config.toml
positions = "alibi"
qk_norm = false
tie_word_embeddings = true
init_std_up = 0.0384
init_std_down = 0.0
learning_rate = 0.0101
lr_head = 0.00904
decay_shape = "linear"
batch_tokens = 65536
max_steps = 1915
Each number is 500 + 50 x the weight over its row's rms, rounded and kept within 0 to 999. Layers, rows and columns count from 0. Numbers have three digits each. The size before them is the row's rms in percent of the matrix's.

# up: layer 3 MLP up, 384x128, rms 0.187, rows 230-329, columns 64-127
# down: layer 3 MLP down (transposed), 384x128, rms 0.174, rows 230-329, columns 64-127
up230 123:511537512493531549616513548479530421507511600495449449545561505589589519424440439469425532459509533453541513426425527498481478418576482598489451474530395580474512446546503489416430429487497540
down230 111:473492490505456548513406484554432476484442561514476499586444533481514529576439561439384444569503526478482500517534490472487412498504437488532496550491457525551512563531558487506517432450479496
up231 087:580512506477451439558561490520524511495543507568549561609513432419458522551561434550405576482578474493541562469471506448517400529508483505450529565556416552463456500559547621477473600441556505
down231 096:546542527554465500531524526546481529495484483455493478506396478555569474538431413529444408530536472606571542571507481490412509481475482523544584412613549538487572506584521471559456444480571527
up232 112:548463458522483492508461516517557589480457477586587399436565521505485509533586592508470559406452532560398469549497494491473432432475582459488408480468593533540566448453400523555522549454585501
down232 123:453403504521535553495496499516470452464491551530479438542609592626539606539533463511527485494526542440538507534502446512480469494462451526538392472506550482538536552437399568575460584490456526
up233 099:462418573489514490563479567516572500507541447477407426423452445537528508464411466499480636469524486428464508460568620419525500550446497529498456465546420398492463500497526519585490477490482568
down233 102:479471507449468546542570482456524416581408487467456475518558579467472556426424514463508459497443454565564529538611486486537474415608500518472494533521486465432505454462495553492567504459551444
up234 093:454541585483555449512491502528527548516531551543403502582481521562555396493498496556489387480537488507536447388540579508563481482603498517528549591425598525525483448497560529524458601620609538
down234 092:497452519439512528457548473476653495550498545488529526434539524483598535462521472447511541446509540559492479600362555442498514567428565522503394496495477566444570427578534461517430480497509447
up235 111:520489465575580559381414552534473513491493496538512510477444465539542482493502528499551477527501514482476481425514512506450468466469489536384437482379497522446497488408575526465481506453474533
down235 099:460469515477524537415501480518545466581445535498534494433482510491648490476509431459559555466496512493392467421465614460533504492497498529438506488471472520560475542521524519494464505555509536
up236 088:565578400461492494446498441463485431445555458507490543530477490504571376427433547518497547586436513560412477437542513518520443506526522473544568496473473513522460466486464435532505520546578532
down236 085:625486496494503561464545517488435601573516474436523517444497485515473507484510529500412527485454549531602487540536529460455533573508497573489526424529520569390515474556601507443548543442513520
up237 102:507540539487507507518516446488427525499497563439414485517522487439602509561544488467523498405584611534478461503515491421518580421449470443412504537446493524484499478498514518469552572534500561
down237 106:515493512480509499559507472488406500435457449529517389446520472486475525476436445591476450530528469498462553531452435510434505492432485450442489593434555523524493485568530520417435570440513500
up238 104:419508503546467615500598433494562482427478499464469516475547466437415592395412468523534577487583547499517482496514513570431490485473526478511494439476499469535515528443517522414421566455541524
down238 103:398536480409443472494478534539446527524561520526500490418497511519479509421553497553533485425511530473580509445407453530415577537561499517463521419595506467491486541533508463495544473541494639
up239 096:462479480509451541483433476437498427590504464568516433500500470450491413488519479596614436417525477566455500527488497525495365555618471446415479513498493544507507457606491556444476509480556445
down239 121:418444485499526504493538483515531407469504487554407533582484491498467542476522639522525550512560374548510453497546481507475516501552529419446497595477559483547452425379470453573426542518513424
up240 077:428517513521475470532535418468455462438530557554519451492564538532424582499480517521454440539535460519540606538453452517453413513482365478432386562491562447550399437485438441573486487506524486
down240 082:495462384484510480510500456562521468556405438414448518497493396456476476459477526487460481581438432535442483434468485522455680547618472448514502487477480567523551494478510380437503535486581503
up241 084:484518491575521504526369501545515363570431516434472491542505561526372445542409484421507588521412528472512485465534435426503481549507471495490554453394492450550470543435432437475504471454494504
down241 081:522400539571498438535627507511543617515584497535548528480522462479530502524538466527529408474422554536556474572527566542468585539498455514417491563491498623464524433610596535494524528478518507
up242 094:461424486514472484569575429508547499515514408436427538497508528532481509497588520482444438473582527494433420532467475463462514468559571429443533522574518386546455506453536491446477560592514527
down242 086:487521518509547487418596469559455462523460496530467416531455552446483381589514562502478527450520468463454481466523518505434506552470478475429458469548571567441539472556421511430546532517505541
up243 095:532438465600454501522489399501470478463448477502439495535519482451462438526489423437486517571572583475466486529499475372483498586485436476556546532494426605492491470498480527482516538557478586
down243 109:504485456487499472489495449456488370510417480521392547541522511500547495511483514363455463431462594480459532416533553483512448495538487554447526484523411501412487473585561390496620474545488521
up244 095:443468573517479542570503505526466577609523430563553468445527497465486454496530503497525413502477544494412601512539395519472487442567470492546475522440509558462368466498468522474471579527522478
down244 098:387539468488499586540528482521383443482491520506462506465421533452534496481450648511556415448460546435426512471514444572441476476440530487566491600477532498408527492510526493562440527541451403
up245 088:563434460594484470515433537437488444468459545538492560550497496490506578524442454563553558550522437431448554503581542463495505535527511518434439406540506629530526440534566522499505497438540459
down245 106:505539442587485454461550433571533468412449517516479484491467449558458487529487568505466561554483583541539580430522500467444525499433563509513489475443507433560539544505397443646569564491415543
up246 099:531419528529492462518414497522572495515497572487495475488442564531490547432457507475546440570485464540420472480535517463489499505440548475415474425514479562521577565455537398526520491453560487
down246 099:542493453558548528433457514513454540590471434562454501534500538487408537410587515599413455548462487465508380517555532440435529488486456587510551478566581473489477453485503511560530451445522477
up247 104:588334498524601492429420403521483500461482567443483476529481460463481538429433497491516472557488394472487561527519470473517516520434489453516497521552619522477458507532456531463537468514533517
down247 097:550502490468502546567498496526542535498486431453534522546483502454512489474526470491465479518408506557555536544474497510472415538552525499556420523476493577344450382561493492479457458443514516
up248 093:504441454590423408512396483519568477437540511565486523487520455496467548440603505522568495479524566523519668454439495562511511451527463483580482492515498496556566520508581435476448577497485623
down248 090:439592527528445449469396562581500551464485495508419440516498497457499482567448521525494481583475542543490404605557464533495408481510515456524526460465474438439489470588496502449524469521509392
up249 089:503481503477487422499453458500512562395540571567470560437504385501568499516526513530511577541479521528527485438599487484435449592493494483516486541521458520521517413483527473519494503472498453
down249 084:542437491548431500516514494525473529556491436466506528518460445365468474503557520452496509445464546491487458561415515537473570574496383655442498482606478542441546475523507450474513474486646513
up250 096:495572506501500556499465484484544528504564491599506508486512456580493530469607492481559552525537486563518464498457524604523459448440476416520507395522427480498474489488453510481492458620508544
down250 104:538539518489578487442576501479547475602635470550504473567494538432477543435422517389506448536466495432557471511479536452524438568449502509483468562533479526513482511473462469455509586454525471
up251 094:515421447510515597562477577471429475472430507475470529454549510546584537508469587479455491491378513557591460469453560396543529475463503444552441464508528446376477489486403481485502482505497491
down251 094:521516564469478437572494540572471378431503510486477518481515440497500411457530417447514504512438531504500489564571544492521504574545544482446631505453583467535628544440476510441559487454509487
up252 108:560412519445519467529503413500470578441511510478499585541561403447494567467561506505477593458520568604483504581512544485486466492547509484523534547437575517462455553550437471396478536552512522
down252 103:436565455545548510520470501531540529419610433507512447518526586495529594484471520510614455512488556477505439479505414590511441530535466566518531497534417471465422399475526526424522516435420486
up253 103:472551465517510539492451487504459531509490473454561557551504586576563577555465548502514420500445531389511502495437501430513566519567525540529418414435420454484418410474488477510409569481456499
down253 099:519577531483547572419448484422601513466504511602492547550432610476491619511504521507535439496443529413509486511491406529470484541516537469491579533464470606450471483495374543578517566467511467
up254 103:439471503609509448546503601582506522596440450473423494491553506468518445486551584567374487387467427487508521546446519451515496518589491534553553452540503520437538602473522563486537519481552510
down254 100:503561454490518485520409471579494459511490486532584540472529457532505462381510477431523439482554481528608499492431583506390543451554511436514443388537518497567469418499430512426548536476539495
up255 097:512528521500470501501594405409552437496453472542428433521522581528522507505484442531429522515493517561515465406549558505445462495530563583547505482482558570449474417470440426504480470445524492
down255 109:481530491482537487474411452445509485464474582515557495468464642537477478453506514485528536487479439519517541520563420434590486522477493615422478468494456520532456558529538444463568437521453369
up256 096:535512476442477466467503544429461511427485509499561549585478503532498497523469490440526582470485464527581591566472535468453580550532531438326417478558554457449560480534420477458462580414457558
down256 098:517494402474484539612512473435486486498519490476492464541461493489483514463466517553495502467471532450498488511599444519519533501481446473396476563536536450525584518541519602403527513511522396
up257 095:463577459512410475433543491500403445564517426544510470490599496498477388437471464472538509516516548445440501452546419550530508562542432509636592489427416460501554459527446567538495512472592578
down257 101:483460567546522430505635469607467471496521519486531531550452475587456528502518521497510505614539529522502475575461571481434559441473419479515575523477522470491505506451505431499610545549497513
up258 109:517506451506370485522526420455445552523463467551574488559504533452483478468456393463478597486386602493524335502543541503530446474488533458534482468452478496503432504417504442467457553485497479
down258 113:528435539494460602479621569540539539526561460463501537519507454375503545506510461445467548483411529625551359538589472513552467573543441477386477493470490412504514514442552536536517492444473527
up259 086:395533514497501522482543299507555476540497532508435457513527435475562477577436540469472437526607519523597459446451534501576579526442453604546493493475412460492433518513421457494425504490522585
down259 099:540436458456541610562503518424470462417482515503439420481562534515570476553584420512490456453497533550502514597477520628565529475439439555592517402540499518437496424509510485503513527430486584
up260 095:533524482552559391511583558419473618449530439507473567549531482500513557529530480530546551434533440515533468514585414566476474536511436477517412534467439572446519432396511477493484437489485463
down260 095:489452475436512516464451520501510505511504489429495474493467481456480488566497506516499454461480477518601507528603503532506527487524536504604519594542557480456531535532471504452657556508436510
up261 099:471513533532606572464386500438432444439467409477515482474441528531485549530424527511449485547414501583502481478490580516451546554505402556493403506515537399426421516485525546567431482445376461
down261 093:537556480544464540501568551536494493500454539322511491460454434513450494377534516447536552533523454496474504416533458562519538467473531605485484436463365471476476438579543569535549462541536529
up262 087:611507490482569524564611522553475613496522463519458592479542537459475496486408536559492487491587469498438418512480355500474422521508510454514445471506472529552480474516534619463561512522495464
down262 082:524436479464542448585557510574467549491555504434448468511462475498407502514555533475495539532530476469529577490566610594488527505599457451497531412497629531508543453489534494545500515521555589
up263 096:500490545522508469446561513499439458463538547560478465494552485550502571533567566592430481482496613443545513536514478526476461481512569436486538522526637523439468495453487524548483502534573390
down263 088:485608460524496502544475632481496498528446460451517513549465523469540490554486447480519508525597505498472385493557504528567408502393473475566542442442406487483466487614566444406508473512541484
up264 102:559499438474403427543413490511504535460475455538456533493578434533444546447526477539525471366549428426504479488496522456522446580471513505518474555437405580498470536462454469476525469558565551
down264 117:529421521481509428444483551561557404507428547457398491532453558512402516525516437483515488455472496612490456604455546507481499493537555443486576483595459481500481551489443362470499479518544542
up265 103:606479541459428495489482585506587496472533482555515552505464506489478520559519523562472472519510567473472499586478601543516531522458501406473510483402390570574458485583493492435405565591527495
down265 092:510537452515450554465529485535450524494559503440436511524536489574470537449552529548563471450475477575611536524505445415421519418497545472513537581590432490535430524570456512482544477533461471
up266 095:486447510552464463464415518528567444567471507503451533527527399427526496410573496465459469482409568485474482438590593507531467519507410480498451416436516495570473480529493566494563427529528533
down266 093:474517465520519509549449450470515444399473489601493545506388460497488559487593366552499510518546482453470420519545446576486505500470448506584488537441470450556468532519441529543490427482526531
up267 118:490439615466373546481501561512478524500461476463537550571493534438460597462438415486465536425459529498486489620527530554565544435467536512502425518510530511413399535559502411521423529559468443
down267 112:433436546454479504544542436368513522489448370520490541498497570507527497517440416418467453522502562370551495488552563436469458511418541570554455449422546435428463460538522467418536523520487476
up268 095:522519468525604564536529492415526538501422607517489518483445533546515464557523454373477436413524521520481617437575418455553454524507516512526389553452541506483604480454526540487537462483533580
down268 094:547566478492478618475479458558519494595433381588510468486444571579470466577503419483522507535492475473500531516568495456526558451425431481475498484411517433543513493538483510492597416500584537
up269 098:452419519488518474516454512514442406580468478525449485492533583438438616477521427593525499468600497495456511627510464437436551564529485538445465552559516510449553526467478507365464499511518507
down269 096:516525537526474499521519476580553559532553535554547468464508476476447483516407568468512571475515490490468491443429550587409537484561459540485469486536499532565477504536480571599625443375497486
up270 092:454470508503499469523495486480512535452520452481487380507559467380558543425430469530475546459565461557483421508548462457493496583421509505559466458407483465506514476494385464468417454516459597
down270 095:494489539474458540480497582567496507555482504533531519513490468502440513486487511424502412465438519584479422462569506545497579467508475441457494534617577511489447411602552496534446431483413499
up271 121:480578565487503487447481494585442509491513465591477482481521475487499463580515590521529476434449514433507511531537476403539641531550457461468479544593475525455565439468504516461506524484580572
down271 116:409579511429431569518419424532483473487477325555485444475490483512508526614549482537458461521406416428530471514481473512550515605558432418495582517470476478518484386454558473490468455520502524
up272 097:557598528518528506461478521433517497427564523508423473568497493483477512482549506489578512565489550456537568573549461494415589487587442533498453464501472510448532522516481597404534594502526514
down272 098:466511516472442442452585490502535485525501507488512420571551533461501538504601529476460477408502559509521562483620478543535666399570463520500479563519574498499536469591488448589556493489602528
up273 099:554543437517508478498519548468542541465497569536476425475511516522527462450544490519445573545513628431513483513641563433501471528488478521535481401500608520521536498431467485486531458478432525
down273 105:531441527609571546489431565504499456522527447495623477555562462538407474527505580555516466485483561604549481458550497512472480505498465523530465357564451443601460410448525503481578475470429513
up274 106:496579462463496547464474416498590532558456522507429470484475510486465509517532538460467466515517483437356416594590578480474532469503500545546518457472526611491437525496535478421541495466548466
down274 103:471580536473526605506474526511487538542515525564520474506433546518550547469429450626513527506576599450493433530527467531584485490453538567427535580458489455478531461535450612552481480521468571
up275 098:517520495557474574507469490507560505538589523483517443570523508496472509455584478541479483531488571504480572445470514388484527494400501561420454503577597459337457385495517456447491489505468476
down275 114:658524469394592431519491531622536517532560465421463498442491499509529487555495456497579511579497528473588522430421523465367449575536508566510482535539536486495523497532473540485513561482556491
up276 110:442520580548566462570572483462544480505391544517491545563546530529372539502538523499473420520425524462559582483479536544542562517513512442437465468497467471500504489458568502481579494623389558
down276 102:475462443434507485437540490553485560498545530530505534588495462491518532465445509567547427525600463567487566498634535532489434612470524404482439569497512568556453563442395464493526545446488513
up277 094:515496485551534457561581557582435540544617530523459450536591457403536467436526458581523435501509448514507477553463539464533546509558392584489503505394518572531474477564618519466492419485582564
down277 095:520384501484526538509467500457562490447462503565475557385474533626540474436504457445468479517501502512464602484500438429578469481512450551448451546599548485509527449463459501525358551448507545
up278 104:466456475576518485539558456636524540466489534515514569538566452512461506510506595531509498558481449490570517462488488424431620518524514511546538522438580548502414500524498570514590430543439467
down278 100:515499524483560454402532373576484512501457587414491522533373452478501476436553484550521437535439550448506503463640507444533473475543533488452552573456550451591501510539482492546483504482424524
up279 119:496456506410447513510469460427409506516561542490440558489490339428471519383462490580523505523466439460500513474498545508484554506509562571527454579520534552552526567529472474509499670401481504
down279 116:558514525413513471443498492438462480397544439595462531465509433523388487453552468552560479427431569510549539575456505481572486492504520564508458362446536472491473503533388558495551449446541544
up280 100:500469539449526395498587494531452561458577534553579574453485491428510484589453462498586531480517492543512516498442526494421568480510526593443490532559586552454512532466409538545508490480544475
down280 090:464600502489562486594525606469546505512486408542342486500467551455409573488513482471520512485488484541589580440475482604509516563419531450515520586472517335514535492536449552568467472499456408
up281 095:532457511470521471486526486480476427585443459482465467563497437506444459492524489431502579489488589434535552481548493541411424524479552540494546553518449412554576571447423539437547546479471447
down281 096:430446477405499584504615549425506489500485527470462558451475582524527547554469493588481453586493397549507391484506566479512524472494474417528496576526475577512448471600551477541444557506604539
up282 089:535485549569544514409443472527491473496525508564471542592531508572542517514559512492530463531512490558547450552445526399539495505481482514524613476545430500473534519528444607533481519472463495
down282 100:446461457467504498580481498438444603512508456478511482525497418462490520616533490508526506516552501568523482556492518569485595549548488519517447488492585448439702482458520512528488496443444495
up283 113:607448438510523450544550548487555494439431461526535575566470571422435516603564504492443513408570482443574480441471473492424480515471534549514499502627550588488495549486424466518585561527491479
down283 106:521590436506491509418546486571413396553541479517513579557492495587395528419478491535520439566524518435534463415533477438427435445440481599516545479531506580497584516504536468443534551500466507
up284 090:455581554535421601433442489434457490525484542504435511543486347491559548464545507506505505467447546517512539459525531458483468542508538481441443474453560516517445436448555577435443511449532553
down284 090:455454505489411590500596499473516572464435478563488499481557583506463464498573542412529493585515379555459553543486528527435380440496559511492558547536565544477500577560540583528459490487518459
up285 102:596588549406529465495522495479495599474567497484424541482461536413503424597465498534459554486504435520515431516429396494529494529433505441457474537520571539499443432409461468515552484554529497
down285 102:449474503499349494421489575553562540483597529490515461479457472471555612520517521437565456464504522546526531526488545498518527465510452497540622503474542498520554443465564495530509474458581526
up286 097:521589371576481512422457393599475467511511499515540415580483577548500405572497434473418532433537483492474444369513474490512533500387501572501520449482543502482578537485495529456510487579497623
down286 101:578518524440529432518394447474414471429554511434536455547499428550491533520409496477514378519564478501424467520545444508484569458563398487493550521459440444536598552530482544551543428589488476
up287 098:467479582474508549517504447447474571466450598382523489541475483507473554481494489556530449585528459508512465536539571481428592499511522545547430443473621522562539512486476445465466481522483475
down287 099:514510603568551588433485525483525568447509377471504472527536589471452490430438553523448464487433487490500548372415449483497483460507556599489481534423540510597456450514434554515433437552410456
up288 091:530475530396442450584425444523517431509493509404533526475473423513448478475584529556454458491456413575585561457532476460522480466478515462526528389490435478525475550624391492479547549604522586
down288 097:461597573538510516458375486542539537407476568470415456555623478522471562591530440504546446556519372431521459473540432541546533525564528534517526525493503500466562528419478502456569489482532489
up289 093:564430502525460478516438461492512547510441499578494559495499525586497520501468457455460538529424664548478548552562496562437550521502425510604465398492489560440590440488481457494482482578551530
down289 106:485517462525530509541591529464553511467528477573501363446437435515467491573579523528472516433569391481499470411599482409464471492568521574608582454459593521411490497474492462555502538524410520
up290 093:519548477537484516628461496629544427514529472469568476541535466547493545533489580370501579517549482509411484556487575484444503495529433525540487469559471489493537591560437447449544472386520513
down290 094:446627435541522526552494494476553515433504469501428483526579486498517494574547452504459510485482473480446468559516483462529442473410548503418642435541472462479501515512406512454411420465518420
up291 096:505500434542571503508429492539449467532445405446447423577534508446471486537489521478478513471564519506451488436446518566473484400439475525495478470528523501487478510507491571538554423647432473
down291 092:462543422480477535499460545403562528474390501501557544415486545451417572527599454417459517476559460491475604458515468507558423485503483487508448408512491515499523478496460482429517565502440599
up292 081:511500562511494528611479430543495427446521618547486465474494614483458601525434526490467540474637372445529475449500497552532517561521460457509490576509547503477515536503489536483524493444440491
down292 093:470457563522496410524591482425510465528432518463502385544439432539531481416378487571512481525472498561542518577489568474451527512437559424521473526507464460563533503443560453429400455493464491
up293 090:524494462500370428460478513468464512562510456481500448583392490461526549528537539508491562576519465545454584574446495485405507498529512428579485541523504500473522525522514528569497551557471400
down293 098:499488497422463500491557476460461429499439506529460469550652541420510509441460534567557451533451562539562492521439512477548497557497502467487502450481447516575500583516486533431544569589464514
up294 104:569566582478484479532501502493478493449488474567481521425431482509561519536531518519428565544540476460415557472503448547491508497453508531475424481498564484577573476402521492426535546533557488
down294 099:494474503504612550487458528487444593465470509461446443486533468606521497474502523485484524442488520567655465459516547470529460366492475430570525484546398540549441386565553514569520472474501539
up295 099:510490511575498475586456493480486531483493454477505579501565504471527526441478532544539554466505470526417487477488448401441509449468595626341410480421513552571504515519495440500543526492531535
down295 100:484570418492487520457442475600529520489461461496549457495555519547466463495564458432553441573532476484547482503533459580566473541487582524510485423628573491501472523600509505490522546442378524
up296 110:411488517541557555565443490495445515562522466497497548517585518482488506511548546591481437488427521509534457506404556449523525498578502519502446469430452391555486450447526433445544519558529519
down296 101:487490485439554523501544507428553500534532513529558503493461586452448468567565550525523468538519553401444501447504465383549522469420526407478541383544519462483580562513518520510472481489527534
up297 098:542462523474474440509536534446504589452565552461501641545579448516498513593511494491528472469358416560496497577499575465534550424528465539494536457446507505448458462475460474453534573537475468
down297 098:452473519551550527557465579434500647486465495477484528358607492480471463461550551509532456499502452537569491497496464531474538494526493490408531443508532431551453459423538536455588474467546486
up298 123:501510543541508536558540528444542494546514444590445497499447405432376502621604528455471426467534505435484505528507557481505505585586465438482544554484495515670515456479456437557463572427531531
down298 105:516468493457463476586495487510434535415511537522458421453436538518474456631545481496540499475579493483509551472455544582476444530422469549511587476452552538515465484476491480535476436559602454
up299 105:519536395474485472442473516429473450419551592534526484480469525550505464501542447572496538547440457398520449542499474450517536464502436500507482491480488501510492497525482531489592511476573555
down299 112:439429437443448539506563392471487514432509449530545504474546587453483473483561501557414460588521457512506576462395519506385488507518516498487514509411530489498589459334446450514503458611520486
up300 089:436637579471572626556553524561544538579536511549579487557443618393513501431529527497494472472556511528416563511493477493468448499535522562531454482505526477538540506568468480525485528549499468
down300 093:484461530472544518597489468530561598567456450503474519479478477480470434473556487461428514553532544544533558554503545625447518443555539435538542492509526507481571482505504468578514485454522531
up301 092:519573474456442639436590480540531481496418602433513485541527517564481449493480505602557501396508495461441498521521541530434494524521455515540499421487603535551520454499532596514471538604416528
down301 102:434467633605533428437434436556463478539532530497536450493588551435487554496540521480454485545482529459467489531485495464469488448481562435513516616473527473463444561433546460481452547403527599
up302 104:472480578530448459515449430529557511484495516446481499464492483567567511528533401527387508464461536533589487536365555438508506447676427510417465524580384518627423416500550516447466474503417491
down302 093:547544410504553541427508508495452573502497503552475543489378490484390427489483572539486522528561584498590457487544502573497564485503495498446524520513509524498571496480425517455450530476537530
up303 097:552532505599537446487486497514529467598447438511494529475472416467488416464465439510487457560524482569480554419445654400477569544529510566533526471437470453488484595475563499503537500578507463
down303 092:472429477518436470463541478483525571449531467405504440632526532508602534505500445514565484524443537344487527586509428538509476475539546481507426436492552497517503430454533405547454436501442442
up304 103:500461545479488433610543540564474496546476484506455552539547517409494476566533529485446503390573506550434536440469467514496528547517465475533558531466514604410440537490500480529523504522510405
down304 093:556658479479596469530421464462465489512434458512517516433414547576449463550563577493483520432551489467523497495499582509498484490460540447555466610496514576476510466517457522498495516568504554
up305 096:581503510654481518507497498439393467503557513546454488487474507545527535501469505559459469492473489548504521458513494435509433534422459526381506477481496493433577491420472557498500459392537543
down305 095:555474501543497567516484483467473523528519471469468451545523444407536542462554457526490538519518477460437529360481413625388537457477470514481550545459492393494548563443473473481473493406573536
up306 107:536585542447457521466549481474465433480482552518557410558451475494450502429524522514512472449571463593434575483498445457472504515542536402474456554513467493492420531442460541491499626522515483
down306 101:413468443454473570598552471452483476541428496548425502543554494573457478537477593496508561542540421483566532437535564517456471519491537461442487501585517561554539529493469467471501441492489557
up307 097:540407511470527524508551496468514436493485506530411369556524519517561489486469482652556496527516592511508499483575514571432441514662487500481468605487538476571510539429527492576500548532514524
down307 096:580542423439494536506525436443465377552488574535577524440533496533555545638532481423481574462558488482550527493540493486534572531507517479516509413547655521480468473505522443490479465557521497
up308 106:512593407539466550501522613563502528502590374484490428542573458481433494432476478541429518534508486454441512507530592527529435526546503586521494516477475510576505437546627591568456533506560533
down308 105:466509523462486502557515557526430540522542570507454422475430468496575431527440460472479501527557460472504558547394541508513429508560491604516488486464518501404558502496482638446569469543623542
up309 088:452528551433422524500395519538558467527495641458440494428542468541429462504505499429533519540557569636522530382530536472529538408453523453510526546427530436568486571502404512489468466482487472
down309 093:493433451544564442500515497438491505499520409503460543539531412551542460465541534508383549454471425507577503531429436555514543462475523502462518513409581459487424429450518491460483472499524480
up310 105:476518492463470508494450511454542525524509584535477448450497452577470288503541483483559429471511484502529566468504547461465537466486466494496498413524508550585564516501421635476506485447503491
down310 104:396478418512488505555600414440485493535400461513502511461522601488530492538500480463414526470445475472532520532519458492572530464423480583512505402480548480467497463488528507455497519397478410
up311 104:519524494490542484510505471551452514491502594474449501520448452487535524556508488478414465551489563501484450486475503583514410399579406574458500558539513549466461613549514530552546616562532452
down311 105:488580574506461486470481472543505463437519492632488525519550567427523555501603433447547620515508584430426547551513548526431557495396550461468465583403571482488490530537450629567430558488421445
up312 101:506551565555511579523500442402390554400515460575499520514549556442481503469522479504466494534485552468541477395540554477456451501423477472511534565558491556573513558452450494461427598549505543
down312 099:505524436505497575524481549480514544514543457541568524503449476536600432439532537452452480477531535571530554436545476523492413483495442520554505441502438485508503519572492481499445557452442588
up313 103:474478498489506459474528447437490477446561461496421480513374526514479565508606493517405477496577482533426516455437449469445470439462472500495530461514493560549520489526447456493551505587483495
down313 129:523483499556506517527465544510495488473536497518474549574446546498539489461500517581559510532494504484424488529509515525540482467525522445561505361452472505486510458505502436534490435543571539
up314 100:654530393514502453482534408631529513521564522491453504493504557448491469438515479479550558441481544484426559443436487499540564428579587449565516569491482470480585445522491456605645466561548520
down314 098:435448553483510529545481509478505525470460453534477493568511490584496498604530499567546474471490532537509519508489517533490523487462579517534510513531496507458547494512561482496490441544499537
up315 114:572500515425502426389498442532550422545555466530575525508457498517514482486507509542551500546473584442395509514536476447473466482477483487621401439590592502475569574442411559374560514485498569
down315 122:530539419419489497485476579444444529562541563436478501465507502486456529426473490505456536526485459475488525460455483449453370420434514605515436436504446515441623433564517492430528516460447524
up316 112:477517515577494486466522534464592543444488469488538437549535525492577509403569392501429583433444373488554485549525464502623500556434484541536399449499486591480500552497433522486480503492385575
down316 115:544530541472398573503513513523516561562491445645565459540472497433505549525502449443462588460461413435495411467463424454529382488503523573574531515422486443461544469472476495531565408587540553
up317 114:531496507515497423474508468458473572485534504448511548498517398543519479512573565607527464450525534504449569461453573493455451408570550446490440380547613557469596471521503453489444482457522527
down317 097:575469472467464407393509485509490559503534454555500454488456601436486396513502443531498562504442454399471578494586485527539433511504502549530425546529539543491598595473505502460511530513492511
up318 106:489515480528494475482546504457498545469580576487595524583580487523501496440532446515586526485538471501442398555501497481464473523551524495469523465510516505438453639487524630418549486601484455
down318 099:486499509395525445470502468491630534495464478532515454433415558425504520494466421456422519452542562540510535530540533446412494496514434534492493579501526608588414475517516472520527522478498507
up319 115:621502478656457487491562470558541454496577580566434561501515419558519507512449460545524545461555518560444480398606482458441446506571470516427479549462457571509493522468565465498474435576547459
down319 121:460434616536456490485587480542495539487617440427492472577546377534435510532457580462511470571548527523491516511471458435461534500589487484496405447421486498532544623521435517529526509492548447
up320 098:488457405504480571435528579527463494506543543484497547526505514462565476493518573458519506509490560506529487456528428529543478508345449566488437418486466509526557449525472523562408505469571548
down320 098:490455444510555453429627539520413468389461426495440509517501476463547508476493532528566511555569544530514439394479512492528487514396542508511526519411557575379458455501475449442468466511532550
up321 113:463455532520642434476513444451526610447541545538574484489584495414511498435533433443425501490505436496475505509511498483529472541458568487585456464573430501427523488487469512432457528466482467
down321 098:496503507505484403472443504526555550461519441502525535498478572466498520542437508431423457599504541504541450500489493514444420606497484589486521481380503518404462466513387542522514501526568375
up322 101:591390469546486512499519505483474467475457429541373467511446494466418549511544498502450448432562546491512376508508525564471494484573447569469607524419546562539445568480487496537534480466502415
down322 093:380627481542508496533529494588512430520499522411591583507485524446564460457512630623608529512398522504570525522456487433512500404463557552494428450474496491518512395493502567484612529468578513
up323 103:498469555467521496569480540458489463471518547443457533520629509515521466444536478562433525521572519367513515454576526455436528561504479564453440528456511547450538491445606409606512464492530536
down323 101:453492602471516505500484452571458496553579569441523529499542594448577438478466575472615423467452508580506509475533562443543537467483513560432496494476520477502533552498479572442502611457429493
up324 102:510505495550469586527493494467563539538541486476409503479469573488444489491488566526535481503531537492447485458510365524467558518480526515406405440435544515521611437382536498494422536497481473
down324 111:463455488475488500619454526512495400568596525472485399399489585538562432498536522446506539528528508616454585474437578378457491467479455488440451573579436454485424490509490561508480503499383457
up325 115:484440535486483557500387454580448527556557588459483476497514436524421501445466450523527465485460446539498481537459387501499491512453493482590445431561547502501456611599483541475547475422498469
down325 100:440494522501495556449496508581476555533540544493600567510586375598531459454482559553455561448515452574561472487475539481461630552517540451529501488461515537418555432545568440476594476472402486
up326 087:475556450547452521493572472514484486543492445517505575489499414531503557468552589449525452500524513532529542539514610564401451370492503544455436512474515450532370486436499524434494515586591494
down326 092:503521438631492419508589518390475542511551532451617560428542439528545523457501470521479597441494472563639468451440513562483493500452465464486510509520539513487480556453529472515526482509574416
up327 109:514536459540503513460501523506563479531529508547464466394535572551534462449551583472436500463597417450453569565499532511446563478490540464588398427513496509468449539489539497571459575506552470
down327 108:495488525502400480502565528427486431540454529406477535484481519516539486544518557521526561548558512459491574468457496482472509464488544454456520478493357512475537552503412584484449462531521535
up328 094:428479460532554563551446538521512612498551565509375433618538500485515508451489482487547480518502523648444363449529507499511469571458506545482483483493444582550431480562448551398549509536472542
down328 099:513495481533503451434513468509506567478452434541474492503487517510532499501530480502538489451470472572556477557522442557443500472483570572406450492524428496453414585488419515479620443444539467
up329 091:529529587543566564446540492569446573559504461430533555525501532493406542539475516430465576511498517544432553543454424483464501444510537483477526525500481512611433474372471513546543556575444521
down329 090:574407476493441454518535357473445563462473494490508478538528429452467435511551555433461457587427577504517408521611534550413496585485454503526541469515617547372468535435518480530535514492510471